{
  "hidden_size": 192,
  "bias": "all",
  "init": "uniform",
  "lr_head": 0.0123,
  "decay_fraction": 1.0,
  "max_steps": 6647
}
Each number is 128 + 32 x the weight over its row's rms, rounded and kept within 0 to 255. Layers, rows and columns count from 0. Numbers have three digits each. The size before them is the row's rms in percent of the matrix's.

# layer 12 MLP up, 768x192, rms 0.0689, rows 305-377, columns 96-191
126:170146118128144128139130128127125176132138151131123155108166104154120091054112114076098111023116116103078104122072146151121170188114132127149078172169129092169122159118100143129091135132182106143138163119168093160153185092173096176142135134091091136124126132095127132153128141118131185128
116:128118068172127060124147165140168117166128134119138126076107130128103155201114101082160108123189164178110096123120140103161159143086153092125131084146151172143141112156111152147102103037133139169147153133153132193094115160202147116118061122152061134098153150150106171128155171156211153176
097:153104090130111099055034134120148132086127132175109137121099089139117127123079142137081127116155091132123148142137147089144141117116137137128121078138143119158165137159113110153109135198093160115173179099120164111130186114121178127131149148139127121122168166234145135140185153091111080099
105:177145136096055066137089077098105135099155125100144061159155094140136056156111089158117146081166144111107125093189160144103109150106070131165156085132144116175129143101142134143166092169123138158133109196133121140102158115172127137140153109062114104123106094112110103111127109129102093204
095:131215108183107154080094135140127126119150120181164137139184153105069145121094110094148103139126081153162131126122163152159143162055124139156179166142112165132153099115070099091129125139034166092086095115137129126131138134116140101128112147150155130144098138080141184115136145153115143181
099:141072129121091145130106082157203135108107120130142193136099070142112137055122135116115131183110167122135140081102142119178122110140158174085119134119142094142184105092138133151122093125146122107112114168110119093110089151143102168145106117147106114088150066121072069133075127133078135099
101:165130131053125143135117110119156199095176147129120123164154104165160142168121110095122157153165146087167131159186184120086090148081107148115153100137154116169134103137106162105122152100112100129174146107148120212109171166071130173144124132119141163080049129110158137120126153151063120091
107:142130092103186108102136115098185177165124172136135230110090130111101123120135116117140124141129156109135164082120100058144108171092141131173116167116140091173082124114134114199119169154146123135147145134114082148136092172146115123196082173157116155124116106158127151134179120182110141146
097:161120143159119110108109066130130161095097109077166121106186111141153113079165124180098094145120095184164128081092156131094134086152055115113127127119141134121119116126124070141071108106109167093079110176109191140084143147086088095085102103139152079120130127155119180126123146169080131137
109:121108178152090091099087110111165096124135070108165160103148111183126136121125122153178175132187164141171124163099097140135124110179126164130151137165132113173142072164075129107129128111164131106146161156117052070127133141147177145042143136143155142131144064108100088111141115144151093072
104:136145082092135109089119119144117124118144181085109123165140158160130138118178111194127098125103153115112140093189051077115125146163122176122168175139123122099140098145119132122152203123099142139161141149153134131105171120126107163149130150079098071100123157145138143136121143191121188153
103:123123164161142169143112129202128086113091119176109087079143117161061147201158123144150052109156066087136157182150169074057167138110146131092129144113105132098105115125142069138168177156119131131130149147071132089125098063138104162157080155157043085077116159051119163093109084125122117152
110:105184159135138131136143158121148081165153175112106081077129058138145125154128124105139118097154126085132143148105101131144084110103186122146170099162073138143125105131073104145126139139106089093110083136137118122100099058165137156138131118137128115091155114125126158134100098147130126151
130:160116164142119107131121189119146138128152152155147127100098135112167117154117099131136141105120193104176096093159087199158123145178125119133124129174078162165153131191115090084138113128125047121122199138112153125137141071134122092079088033131110050139194084147099151186127077129145180106
105:132171137146119141135147170130167167189107138102090057127130118156120163130139164126188142146179123097120148171088137157128135133090124165098130140128104151207113130099133159170114126140090147141132123113090136098096122126134064053162146173146096125106085102125130184163146138167131119109
102:122123117186126187122183195093153157119128149111093082062117158165168108158181130090114128136118150099141172136148152111099158112050182138113188167173107109137172115153123169146142115095164138143133126178063117127077128157155166147100144099053061141082159092157123158109117147197106166182
106:157109075116115142142047129129167163135123193154112151128133080172102111113097158098195156123142105115065130124091104148125114091127130103150139146113129131141063125138100086126098115171168098145172160080132140101138127093125096147118141076075147109133128122169147118155180109074150120103
102:140149089156141122107135116178142105122132110092123132103086105090139152131151083136114125117082101068146152184088125103116155078146128108084103157125170093080118093090103139137131114118112104166083100144109134079120132112057094160123153148149172126118130109159115094042132127176087067083
101:247147203112090156111183112097084129108154160133095184118177106177108155123122176171130162157138114103173130141090105124112154213128201106150155088086129128089082127149076084078113092110157182107130075163106071091155122121129124114102106158093171167083163057207085098161105108202133168139
098:149082131117106152110151158132099104183069196184095067120121074112103082181138143132116101087130106091117170144130169108150129150163146110143069116143148021125128132160167087138123056110146108136140128130131154174073154088098144088130054087160108122103153121152126100128148165117152084115
101:155149137146165153084123094124101140074151136079133171137124112118064112156121159132109068107084111109154106129073130046119057102101128116112088148078129136112146061151085122174128085051098151147107138130117118164107183122159151123126154152133105093125144110108155094058076161077126086093
101:143150129126110202152102146155105134097183141149114144125128124106112130152158133122128146129219178096145113108176138149162145125152140113103152167151114024107104103119109174126083118100110086162165136153152128177170165101064108106086136124107192106101130184142159142113177095125112186164
102:106137137196148107090131149135176133172150139124162144102127062136109156083140158139141152165134100137115118140131161041134089157101125096185054104130125105113185109100124128181076141124188118111128158129121131112133145209075160114119173123118109126140040081128170118146112091112176149135
094:128152129153147147118113172094118134203126191100111124088162136138150046141125089165135141120152135077184101064122136148102112157093087110127114111174050107147121128068134132137113149172126182152096082121149194172143198077087169119158086125129135102107108126090166166082165117083125106110
107:093076153103090145118099105096101144132130119094043158127105174145098151098104145109112128112129169102147130114122086136079077209124133138139116126093167120150120098137110163161100106170122125072149160159193145160127126105138147141136120072146133132163154133136070107097078083119096123136
106:157094089117088121147141175034090122100109124146085104135065159109140147209172177153126132159096146109159107138097091092123117157085124051083071117109078190122175107152060131165104111110135120115137105143104104120104148109148114090123105097094125120206164103149150135096077139119121107126
090:156073114174103144108125120112132129144181152139102152171114114117067179091082133113158137164164124149127115127125162128173128174093188175082123145189142159132083137164138078104108152167126195091122126158111168095085174121094075138102107123095172078198161117131132161120150170128120130146
095:123136155109129087167126167157122097142177147101167167159164183167139189132133079112105119097119079114127133125140140111173135159113127105085133097093174114148122181109083124084134127152098144123169114104139104139132085141146137128053070135054127151153112121028190132145167121109126099089
100:112171150139068100139128144122174141080128164154127095064160156148135177089122151085079098163116120095096091104124126101079154136137159147139102140176173149134125107142117100154167177071127065121165142033092104086106132160086108128066084133127141094144098122144143112172095074152180139179
097:053114193049122108105141094140121087104133118136056123095147071078178114140169077110114154104142115120036167130138108164120134111092046128146104102150119093126100119102129150115148092074083049098107151148138119129116184175149123115125152135162120137167164084169099148138106090138123153075
088:115186082156105067133076100134146114168161158123119112096169164144164115161129077169126154163094124173167111159103105191173068120075146123117115180141152105154100125109156068127071119072093112160094074093204104156120151128136110074141160113103122118151152095101129117152104158138078123051
095:139077145124110131114152194103165124110150200145176153120155140175210157102088051085178189044109127123177160182143123169134183126145151118150159128146171097158131088153094150154126198132131085101115150100158152126129138155085164078152112166195095155144105106128146125183098164095105132111
104:138108118135109118196117119139216128116093152072172159139170085136155038142094171157148115113142192096194127135118138127092109107110122075181079099167122109128146112166096136142107114124131076126152074097067119141063091107081147057130168127144169141158154089136130088099127147090212143153
095:119094092183168118100170074150113133082117200152172118137095210077141101146160160178137144175088169101179132072140179093162137089107146143119146157133140087146098121165144122133118142185116135142115069151080126143096165191169144095096106127149072111123168112206147125181159109133091078098
099:122141115139134080183096126094152105111151108124122195124052199141179153167103088088129139145161148165150142101102115155111075100097162141134100140120110135165141119152154103098141161154156138143142144089107129082148105123108062073086140070095107107118131169141112125170057137139130177100
103:157122135157136151159157074133132169134171186082121094059114101125142086092158113105118152131075037088125129157105109146146104109080082108112140157077089133152148159103180121121167086184096123167148136074131146107135158146142042177085199178136095153109106091136130172123165084141071117145
093:131123177130183129106097034111085112120160138104176119095116124099105069125150124170154102084111144105083171117145144153107074200101071061086141137182145069128101157134132111103094157117169111191166125103131199128185155129091103096109109145140113114092099072075172132121114140138116133138
105:135107149126159165158178140145111119128066133104099132209107155121126143178180134109152105111120091105172151092130178151157145131140117132112114156112128130143125143115097182126157138149089083107162114150120083108118153046193118172120133155194082158100101164151101110139128136204098142084
107:128162096115170174122120103065142080144125168109081179164065150122101109153118129132137137134130165113095120129144091122119112076128133079117167129107085124140136157156117112119124143104091115187081126164158086145114207074144147139172127138060092128133099120080127130034139125170155064130
096:087164140112144100102121086123195083151132098103081119156157104173187113125128157121103121135134114185166120044117138095086094134138136105176059121118069105140097139163111126106083126081146149166136166198084082100049149109114088077113073051136133164122115089128124117129132124119086124127
098:178066142163166111091160109170110139123080157142111144160185107135134138138174146115127076173162107146088174063155093135141139136132073158117132140165088148116115115112153118112079114168061119123179118166123181198082127143136100105158138134127063101087110135120137130066145090180156087146
108:136126163104135111148072155102135099043140163133132114096154139168056149143117074107106099174127085171123168149132146137093163130135187114101118151126127104117066091102123138141135140142094167133079141223102131072109136150141170138126134144102122140084095078098111120128119096153105158117
102:124166179147145187155134157187200131129197126131178175113103085126166140137093113140174143097177118133152118108127156094126125094147158160116172097093106167070136168202134085137122160085142147138100116130132060096148166111147106156138187152108104113145138103176160084080126122190101179201
101:110131108143126106152091112127120112102179155144171038132112111202142039086111146193165099109183124077130173125085124082172142159119147141097100125113138130169074115180161132135111108163142107099085151090097114101086135127113134202091104125131027128062080096205162077129128173148195151185
101:162114178126129156163126132102111130124163100152158099143109143220202244100183162127095117123166138112142141146147156101102131145138108141077098101103156124159224108124127123095117146097147103133180185092124169126132090136090135097118123086158128142157182150044160091172107142162125122112
096:130138139130119122145118098099153125170108134087093127111181102089154126199057198123095109135149145107094170090101180087082113082142184100153115135191146131108116106123068075123099134118179137211175120112066108140112128085190162147116099114060111116057142134132113151057163127162148172144
093:066171132134125097126133150096174122161115118107155107101184176102113114122119103109156115148149127100107228128166097115090134106155140101147139112150109079170111138140134114143137182075161168126124086150120143127105147137119105134117122118187255163160110104106117174171102155168120124114
104:104190130107111163186158161158160094096129109177135170145139151113149194140090109156114114084158101133155110162145154096097144180117113116102109146209136115119152126172099150098112125185103120118198113129140158092132100148048082075164104173144057145137208097105148071112127095133121132140
097:148114038160156178074114071077122142133094129113116124156098074129090075112119140084192105120135145120129089092132089107095159116133109155112098090114060147087193087163094079131111131126147189074123134145126121093169130149162165097094098118103101135106073110070159064135139107152070125101
101:086091095172150159153188168150180130123150106131141134155052131128151144156131071112108134143152133075132120073101126090136099102086116177101139170160107140180145135128159130161112095139156118158154174116152109132067160172150133167092111150146048110051158136108164124135121129161154139149
109:124140096117080175175082085105150130072152184155081149105127125116102135128150126173143127065114138078112126120087176063149081107122139165180090120127167087129120178097142171139084190129163089109079121121132171193107138119126157140102131125119098152055114066156103102132167133184152083163
099:099118147179136079121150121122170105149092132181105139118096151143110145097182136115109138113091186144117155096080104111142091160095131163105149132114151106166126126143064133080104106126206079151122109090094145113122145122179092150149158174122127138135191081168096084128138156117190133146
102:111068152176160130162102140131170175152163174131183186090130147158166135105135127086140145127083054064086153136073114084084137136091106178087123155130102117102150082048124147143152116130124139158093132074062096131120107168104135149159146165078139111085074116094149184144078114206178068163
105:129145136141159135157124147142142114072049169137103207155108123140160145122132134147120103140123152111131116154122122119136184087125127095068175108168113099120061171159108157124192206073140099120113101085086085167136140122124145165113173113138197126135194152092118138080211082166146110160
101:144197145113146103186114113099167162089143155137127151110139172181097136171120146161079135195113220076166154153064115084210139132115163132168187165150129120122095135158102165135140117135160180100120131127149105093089154159113144161120082123199182084152142146133099141128136095174108130109
100:107100055110147128124080096108146118146094124145114126143133126156067218125125103117196143106101185143153177130155095121157148193153170079165113145183096123180133128131104108118140126102125117098115139133151197167145098156105158072150072103083128130079071068141171162179171172063140072110
100:178111109159134118098165185125141076137169152075070060123171137117191087094145106143152086096133075119134121132098136111148105131116202180136110151060135124118168162163126096110082150182157046187128150098150134163148167094121157162147110154122037147113114126096159072165113057123105126102
103:118066121139092145142076134116066153155141132133103167103086106100192142114172205122064102163103072111162140131112119115048130141083115081156107116126133136134154103160167145097117152197102116153073123141117125160147133111173114104134135113119126089112177107112152085111087127121130143152
095:109190147182083124136120147056211130064082174103133127166131183136149150182144174123084109066170125127148197155104152076144061135103178096154161204090156132165136110159118152135178160154104130157071100164130146159110134086134102155141144166116154145096164095101122089144188143129153136122
106:110111135108170125120136161077129106143142154122137148173063081186127176168117117162148028121131085111146062135099119131122125144114084117098144111157143155185120065132145093179094158120133132161111140126145142133149123123092081131140140118154162085082094121097112134186161093111127111205
102:152147128163107131125142168172128106150112183130156075141124126143145095152094128068092054110181147118131152160110137155115088117155062150095137148081076113139090089052067089170142156103210136138112136151151096069146045125128131079113177167075169114101127123132193082109070124184116095105
106:153166112124136123136124170200086183084138110106108085080078100163131178062142162169146184116123068118101113092183171110084110104100144108121169113160091132162124143116137082148202149125188094165110146124079151115140078128107121103136129117073173065098076144145090103167121105126158110141
096:118149084065166126153113129136129106155121102130132102191114158157054170140177124080167096157166154123121147089105143154074131129130104072124089103088115137161117085057164161089084107164100153125156104140118135079128110142147134053077110121136128139124089097090137170117108091179080097108
105:141138130124069109129190149172195127137130143117131058031167160132164149085144182112141146148148157127123155119098131142078077057081139162091100168072127175161155115093141178155151116148143128203101142132142140066126132137156141175098168086073073121112087118129110107117107076123082107144
111:148153128074140135168094146105074145111130102121102105148087190108105114121108161156141139160105085160102159117062120140133071138145185128111141118108162165106115148109137110120077172179090143147157126136114129178127150141088088116099048179105086060089188091137042105140163085158089121087
104:101087125162080188142091165059181081128113163130102152131153144139104152064120149091085143152127164165157118093103107156131114129101167181122171080166097111152115085092142148107118082119151150197179125076185127197135159187099101125095165117153131116105110131128125121159151078128143156106
099:118122136182132177194064124103162130111131116126150105132127120109038067146121164135148082107119198141105156118175141125092097128074130112109142130147094145065081097107087113120109082163221067187098145126104094133174096142127105131148169129090108181114155112159165109108159105110132163184
100:173122096124173156140104135182110187097141142097095127146169152091193103145128114176126105122136169082138138107115142107181143161116177114181126099067118114117126204135045154110174096100096146097147175126133120072109137134137156099125075099158122074099200162129142113079136143147162132129
096:154130154115135165122145098170152137120102110086127101131125162154206141102089080134084104122131133141092129103102180128120166083093059175149124163090131079140126080093140122100086161100145210163146145086113105127103163126154109144144168165091090120108160145137138085140108147203126098117
105:167124116124180147087141118161089121077159123148186132158121123132171115065054151167166083132128121138128082164135102157128135158125101137156134159087141155119098121143146148195165137113107183217144104098100105143150169096141136095102114147093175153178165148136077182134134136168125184094
097:103146094128127135128072123145049167075155076124102123141155133157118137099163091112184090130104136136163154171110175092108150165151077135092094111113168161096121087061108140089156159109161164158097123170111123119144069101135105135140115161142171103146092181202161108099115126141082162113
097:195139179090172148104143149121101144099120149130117085130146134076117120140194169127152170109119074075129142099161185168144153119134128116111103124125172107173114059155138124114118119072159106110170091096149145085101154118109166164181141105129172145122131126201160158103173117113097129158
094:111150185115196157132152117109196085157096073120155078143127123120176140143179034107102116148152119122135145132184160122147136146147181142148154090138103136166162151116061144130137183166152126121127094115108192155121126120157128142130192166154099092137051168117139091148203146143138109075
# layer 12 MLP down (transposed), 768x192, rms 0.0689, rows 305-376, columns 96-191
130:104151136164120114131124109152164128133084171159165146152140142124153099104105035129097083107127135086094116093124176129138163176095113176127119181129141151070161159107120148137141095172140119183125098107154108120097162167146090212158127223086103146143070148127145152068129119151114150143
114:089126157121132128144142137138148148111138110113079127107068181080147121102116189165086148135102157106121161122157126106142180126127059129107080177143114084094133108088110081143108083135164115120122124087147151173117065139145110111123124149168208215131100137153192121174102158066159128140
089:056119138150171101120139094163156103135164174095111118207113151096133166128094142177132079115127091098140166088140120094169123121091115129108114129105106097148121168177194111103162140107184105110144104176153100136150109135131126159118097092110096137188117162114136141091136161067106141112
102:080156074142089132113111116172124126075159165127139102140135165155134184094135125145114105093159097081120127106168143159122085143098097150125140130127067140129142137160103100177153133214176095085152148130171213103115103175179112122072107150114106120113149120119091109164135170158067141095
099:110055194147155137153197145164061137147145093087052156141053115159152112092188147140114135151138163119103114113144087140121107102148100109119081073156122143154159151137153166172150104135210095104169161165078103138125106186145147131123164084087088118092161160205197116119143103118098118154
099:149176092126155158177119130126076128088106143145207110115134086130147134212117151094127084068140082106158047118111141077122105140055213089144126126073094101092150100106155123120169118108132110126125125153124180182065087090134165119116150114108152115196142147116131101063078183100134125105
099:182141134144115138092124132119152117103120105100131133141142152083085117139161145144109124081114167121075087079136126154115135112127151184138124147074134121104108119132116108203148206126137108171155151155101060079169148139133172124134125104120117107151130129140125128137149135095130095069
102:126116147111159130093119088145119174176069098166153136098148130169157110179173066137178082134142174122058138104156148159109116123108021117116155155108099154112114156159097170127093161165180136158078130134098104138164037137175112129168126148111156079116163141090122116101091097160149123131
099:114101113187134145160167136164079144118183162176100170123127087105094130132103164062136109096101160118114119142132071136160091108073090136151107158151054153115190122133176129141166143181147100191137149128081098101108091091131172173110144111104094136136123115136154096062121121115151113136
105:114110179114127155126199100056129125110157136092129161128124138217088153096083153142173171127123135150126095110130140142112085120128115084051124156151117174146086116166116163143138113092128076140153134198130161182064122148200117127151111135119160184176093120192116149075137068150041169085
100:112100119125111160137137133161219137117147096117090095099121117097152148097137146116117108114097170095173098088153129174108125078145152065129126166141138082147109071183166165111207129191175155139084145121141126111135147117147122110144117095151106176118190113155150131107130164095104124150
111:044196103118144167138145125123129075118120123119125138135149154149135152132207115114116146109093105143147158108189147111125134165155022126109093114175133142103141105155100150102120139137078155170140131067123119109139104152117104097155117170117130090137158144113194148087080145134105129165
109:116126123106192081078111108129190107153119095148178097103143145106138122154103176102102076132111100143150139184145119132115146113210099111170198163149132111084121120126170091160150128035155123124088130085130129114092147120122174136159113136174097114079126107108076130091158155112165059145
118:136153154119134114136109123101129120107168125086120088104112131107139109189188147120128173144135148112132079121157102151181105112154166138090149053140033118141121046139145130078168135116099112130090155119092159140114112092151175070070109096127104099089184088130109123147116175165143144103
109:150153137096166161161101042133158136170125174066121168111109146172123135139145149100133132124130106120137162088128135158176125140088130169107114137150099085189083145146190062107072124086091120119120133141157141105094114129133109113080103121107135087111093156142151142139135149151130165105
092:120097123099111126120181069111186154156076088110127191137115135130124141180106144106139162141202078136126103086179127120129153131151225150179158145117100134101159138064129145166115115112103157135126142061117114160103136137080143131162136177111149163154129158122127174114119099085155138209
107:130094082146167120100124091151079092115114202116156122130129153158096137145116032085142143128092141104153155131132130132057171123126087095062076141114160169122129144133113154106124100076100179112149099115090102101120071114121150104147133207147120147164082115116141126112103096106122186139
104:170120136165089169128079142084132139094102134187087105071137154095118115171090156179221090136127135142149074065101105125147075136125103093137148099101106152159122120104105098158110066092131141182154133129139132170184160116142092119121094149145165093115136155155119116140171152141100129105
098:143134115154171161090083149108119116161132139124171101137165103135158146092084186100069114142166099119135160108177080138094132147157103102130175122159083112084141122154126118188083153088115126154121195138145107108180139116138155121162115147135109152065110163110096094110131099156166163107
092:075200152059127130148177223095123119140122093081127162163123165147091133114105116127192145102139172158195205078173098171109181098136059085169159131155115132079148082197116119121092178103171115106114118154120052137146117142116111069096092172140139159132140105111121132142096152205103142144
099:179100163159104134117112162112110108137094127066121071099090088170169109098212090158127155111155109066088189169117098079152186118075191149136109152125155106168160170122086159136061147164047156117127168107127114093132186144119120100154131148115155132139104069141080125163154112162072125157
101:148130086151177091135066133126095147175112141121155095098123187156183135134124096114108161120081148161102123071147111151159117163123097136133212098125152148112158145108098172147104127113161096108153190130164132108124092117130097123107147107095141102064096156122121123242132111104113140165
103:126084154139096188126140132098145157107135099129135211141086112090155111056110183149181100046130122102188136093115142117150112096096172092140177163141195127103150046108123126103088182139122161106146114119150156191149122141185167145086124131136141139128060097123105090095151126091159135100
101:118088112117099102105139144152053070153164182130125097185107123099124179102071149174115149110105076118111147126125131090095115126155123107155162149130138135147147104131122105140097137111123082113169142083100084118096114123116106167137171149118134130137120168172153148121098152163075161169
109:115132105162097113086113152045119180115105143136173114147138100050097116186144113146109157141116115087105141157137104126162154133115032178128152118156170152134070101117134116114134143135157136145115129130133115168153075086140174127100145208113166117138183150175099123115126150129179103198
087:098100146165109104096138064210142131120160127133138090138193097104132137104064108137154149100139133105170101132101116130119162133143213155122174167127104135126062127111115093185084204181104115139157167119092118121084109144140128139084122085118110087104093119123080144161182106100171091136
089:118156155178109121138126101050227159108109144103155148090148150146122099087168171112126145110134133121133101121154112122081078104161164065124095139129106113134120125121116158153135179119140072115122087128173144141187101129140205102117167154109104152078076138093066128142123146125107128119
096:137115105086105127109222158081173120101151094115107109117137141082121137171150134124151079150217166075078087120122093143090117074109136149158152105161165081155122119167193118170132152079100152162156148078122163164083134130172096094151154157158134188130191117155149119134093149199099127121
099:157127148112171072196148162125128153145187161086092135091096146145194101111112145119150178103131111196133119123122127102101147118088114134150103110208134182108187156170148111096159138128075155112156139137165116091143144125109116084092134138133155101125162128144059139087120130095131109114
104:138151068176142197163131138156149162142114123120127155169135128149096162149132188191128099110156099168196122117087103106066113131132012106086144137144137108119100165093116082131098176135075182121138085118116197116134103100131171130112081109147125150119145183087119114145129160187145109093
091:137096147076151113135167157132117118106136122173107093211047107175087111148116164084117130058093173075087145128147161143121145115168165155160169142152068188139124141130094178150174143136151120160146186117079101080085090087122108152148077151133122144172101094180145124122155114142176139150
093:157174175133156116140098110164082193108131123118147150115140081092058139092131165144082134119084133201133083086114135083161151100089084151123138154170141136133111121108109117076176073165160101106115123132137086159132047129117143100109142158123120073110158106140147179121075076194123191095
102:147129123069099151184167079119120141128150094109138135115116120131083187072111053166163154102132105165136179119096115107092149194065042201185140162153171130090109111129157113143133158131134092101115170124136153112150170049195109175141150127151123123121114145137099072111145149162137122123
093:135111147152149097092112127105166153143168165104082109138127106166174136116126079147170047111118160144138079127164111140176113179194185116134173200147200161147108107166121125112158159119039116170092126144163143159155113076157058158152136117140057101146100089105111134172113132150112109133
097:112146096165114148121072074119136144121121088100114088119127140126171120133123106128166113111160104088158070126198117204117138169134096144113172175167159106133105147113116138070156121151091184124102134152119176072103139066127172108149097083180142113173126150075159145145112095135134133144
097:086103059166140142100130154169148076092146111094157131115183083143076157144145122146146076101130165142097114170124105123175135118072165096131145059032157120146165117204147131077191202119112153106049151159092107170155115118155085098080133081214113112149132104149118167173109123113136135164
095:194096085160052139165153123134130148100127149109120153153152070167133193135122101189120103167124176159132113114131124128104141103155094148110073163110224142117131189109170153114085073155157172119139183096100097083135107061091140114136120097128132130153171160128119107112150193081148112149
109:135092204144137168123175122084148134111133128088114125102207175116032132118062154132108135099139152075085089080119129150167149138085067144129131131154121088105102120088107126116135128175146036102115122123191155177145149143073161093125119173172167111136080133096204108107164119131119148205
112:157089149078104074149103124186109130077108151099127071152146129119100178120103139178070149113127118117151152140129092126200136153181120142156164106133156097104119163096138145159149144100174148130117110040101126081087123150138136157103190117112148158083078130142097153141118164130109157153
098:169191122156127120143116152118149134122166144145114139084086117075093133207109075151139109158138165114164166120117128088110154073127149115106140180122044162145114150123120099147093131116101135143082145126129187160099086157119094109084166130096161221145113121101127040179141129186113093106
093:086149074107103086166089085075115103186186108089145111121111102114166117121140107117099185128074146079113134128125166100098148100150155118153154097072065086114128122095096144127031163103171127158130144179172125110147149125070143134113112117164159132168151123143152139156115163149132158116
099:104146115110074107104143150133133149138068160098138184178156114099148098165157166103169101098093112148070122177150169130125151181119079086190104124151090156130208160153174174108108065116125132150100181115138107120154129093176170136128076108136157060124144202116112122120103216136112123140
101:171114164127155176201117080107126119136090099131113145121180203141146108065136085132082136160121096145121155181118119148141115127085129069144117119103168134090105125089115131093092089171145148044130094119154075144085130131153177150190210123132119161140119105141084160166089073089163169116
103:179172066143158141109106142088070129160140144104172094164164130048126135113148141115107112117105079143167110137093148158122113106070119105097167117110221134086050159184123165094145148147136168082149097091136140106122136141084096137137148180190065125130131121110132122130181102146142092181
091:141124164194095095091162124122149170174115161144135085091147157111118095178141152164145184149182095089103134149079085185130107124112094128082157140140188104187156152099113125188130099156085090141101093127211100128150134144076132166105149123137152099115142121198114142133170098110201066033
106:145105091111166119095119116076111194118131084104140145125109093093106140176147107082058143130099108160180038111137089115149127192204100153084142100072096140148121109145110164113095131151144123045134175125121109109129084151132144146113174208117141165130127105174115188165103119174101070132
096:133098141152198091129127143160119155139125157128092176128100077157092095073131108101115084136125140080128093076144074090133176130134066133087071175142108162119186140172177128145145116080167142126130143102089134149076083155082169135127149145127083171098145129125098108143166082121116184200
103:130154133148148087160168105138088080122077113090132134137131136144124149108148125132079099141110185156090116141111074142154106093165151146107149095167119120090154119138121126067162121088057112138148106139059113103114156159148135178166073111069141136194172187094094158104123166080047171146
098:157111198127128072126116148132058114103158148111146092168117169084179105064166089159077177162150129175101183135125114118114083125120109114159113165147226165156139135132099159131138112146166099090143123102154112163090123114140089109190136091164130150147146119169176153137143125117101123150
098:122151077218111087144174183086166161179112122133181155071101168104143152176086112154139108131141125177111106161121123146115146089121131095150158112075112087123164097108196084119147130091078154152160065156111161152120145081063098026156148093101136136132121126124206145137158154121095164176
104:143127071158184115156048107091175134110186105156158180108141130150127211119146123152117123126159108144104096182126114141115104088085138145165076134143207049136140130122084166150083116122104063159115078143143168148157117186185157131165158121153113133139187115187167078121134146226123062142
105:129154132150140126200086104109105209071086088148095119077176110096123109101151209132109131139157113089111145110176160162112131111146094138136125121108144126077137081152116121167116154117081131149150119166151129161093093131172166134108134119136126107178074130153137092149118101082094113167
108:105139150134152167116169157105095172103134169168155091121089076163088148100157167132115097112138104098145141146147157077101112087121119181134134117092119105069055189146094168109094156133135164145116069133081103133140094110123198163198072145122101109130145122113173124126063122109139127138
099:121152117099142118116120133146067152116096176174109091085121084117120118081154121160166115057153135148108146137125127101140105112173182129092119059143116089120151180161090148087132090165067104169149170144148161109137174168136084135147151147191096150147163154151083089141147116114096107130
101:132121104189127184140131173108164097129140128164160095106142094131183135105156168153157129115150136132100096156136059153098140052174180116093163120126130168165135147137135141102116094103088109138076114045113097137166112121135147103060171101101109115082103110086155099114120143148107200157
106:098144129139123120129121138159118155183127137141115117123188127117131138141104181128065124127160119155119062087123120163073155106086163097176088130145095143180171118150110137188107084112101085084105140155066164115196157133123134108058146138146101132163135153149135135091127089103121192119
097:194143131141156098185100107053151162118124127154177153107114123106149061138122123097074111115096173158096177148160115133090120107134040102173128081156103154171102059114169164165170101152115194061181115129171108130126096161089130078124140121106161087141152125129087126143095128169142148110
091:110184132164166082102124132135145135110097111148156078139158121147086130136057062098177096149145153123118095117137075124150071077182177145152183146114092143126124123124109145106158104111111106110153106126164100106101114175085130107123125114155180155114099157131107154129112085150177125105
096:091111128099103100153140176087053178135149160120114108084080138118115112191047066169128145134136139144152118138133148160066141063189100146127070095186156141108133162118122094178126195160157132159145188149087111114143087134097152099197125110161081147109169136138158124118077114118162158113
102:131173179110131178117102133115158121109111136136162144092145162103144129103135061129132151141096125108119127127169184138126134106143001134110101096138126159081109125102101121099179118127133101123096143222119133112146184119144144115173124100100121212157117113150187116154139150093149167076
101:142073076175117135104144135136109093175166128173099136114114162152084161192130143114192118158122082119153104121080152141151059164126144121096057130101181132167118085173105089134149127115102135122117176111171146160073150121124151170171105157194145141072109148122132156095130107096075102155
102:124077097160151200132163128109179140079103130144164127082190089162172141157135139111110114099218147085069140140105148080152115093101044130083136160090134117116155147117130132070183067149124144154102130125140146133118156190109125194126072124176122150145111084046130136141170183091080135140
093:137114121176155116102104185082166114152145120122097161131106160116119102090159127124118173150137166151100077132122152171146103129110179193158138145152108121099100078119159103116179105062138139097121114080103127137101138110160069165098145148142146168086163140205150175148135134128149136148
099:170128102100191145111066119125129183153159129106182137098088194155129098130119160115137077112177137173138103116088125181190137081124096131158137152145173082112105075124153118160192086189087124172073100126090091140122141135170137134136141138086115127156145107141145134169100127063157117147
115:114119159097164158161153142116189064144210150123153115147100101177116086105146140116109173152095104101087176131109135127135208127159000110118118087214075108137147136116139138076169065135136111109103161153085143153106120128118120144098164151141122131150140153118161116140080124167088120128
104:135186190103175135080189074189145116074060153099128145156147118134117100152134136142165073094142106113144086133110136110154143126188126121178076177117133118105106159160123115167139110138142152091086143139158111164131188113098082183107121155142094150079115150095094129103153121126114163128
099:095080118067141125112175128108048213113142113148133106204138108154155163168144115116147141144082112158096127088169137175182143143165053132118117103135160075172117135122133104092131116178134130095193155081102137084072139113090170084182109102162144135126133159113134091125123157076122123108
102:097134138145186089135172125137128174131078121176091092095092120144193103178139108111178123115070137155099099117179102094087079122114163122150120163138150185175139068169133162155164139117161088111100145082109140151188107212147134175125069136143121111129180130114103105152129076098110149160
098:105181152145149195159055129079101159120099123123140137142150124144149094151171108098136119131118113115157150129146112192152183141119088128146113148161135224079129191116121169191125090191127147152151147094111110123174130090121056116067087115108169172130106176076093081117134139099216163140
108:088142133192129090152083119126154144118071112154177132167156125102154131096051109138102137108088123159126163119135148121147108055164124087138191125113117117089176121126132092136068177092128146111178111107110180131140069200162080090098106168156147113108099081105142094175157175165143142162
096:121154173156132123158163134079147088136091096102194093082132078133050076115162162142093068158168144097091121098122076154128124088122209136118149136113123143118175121174152099179124167205096125109185113121152150123158126162129124084101126086142148135115167117122081121165150135109119105106
091:144132130214124130073118102152131114118170124145138116159118117111127163162124142140109133111171040098103133129127109062095199128127170117120151127075089141080177099144151107089161113139110141003148056136155115123171144073080123158145184160108130121123157080156145159149149099154153147097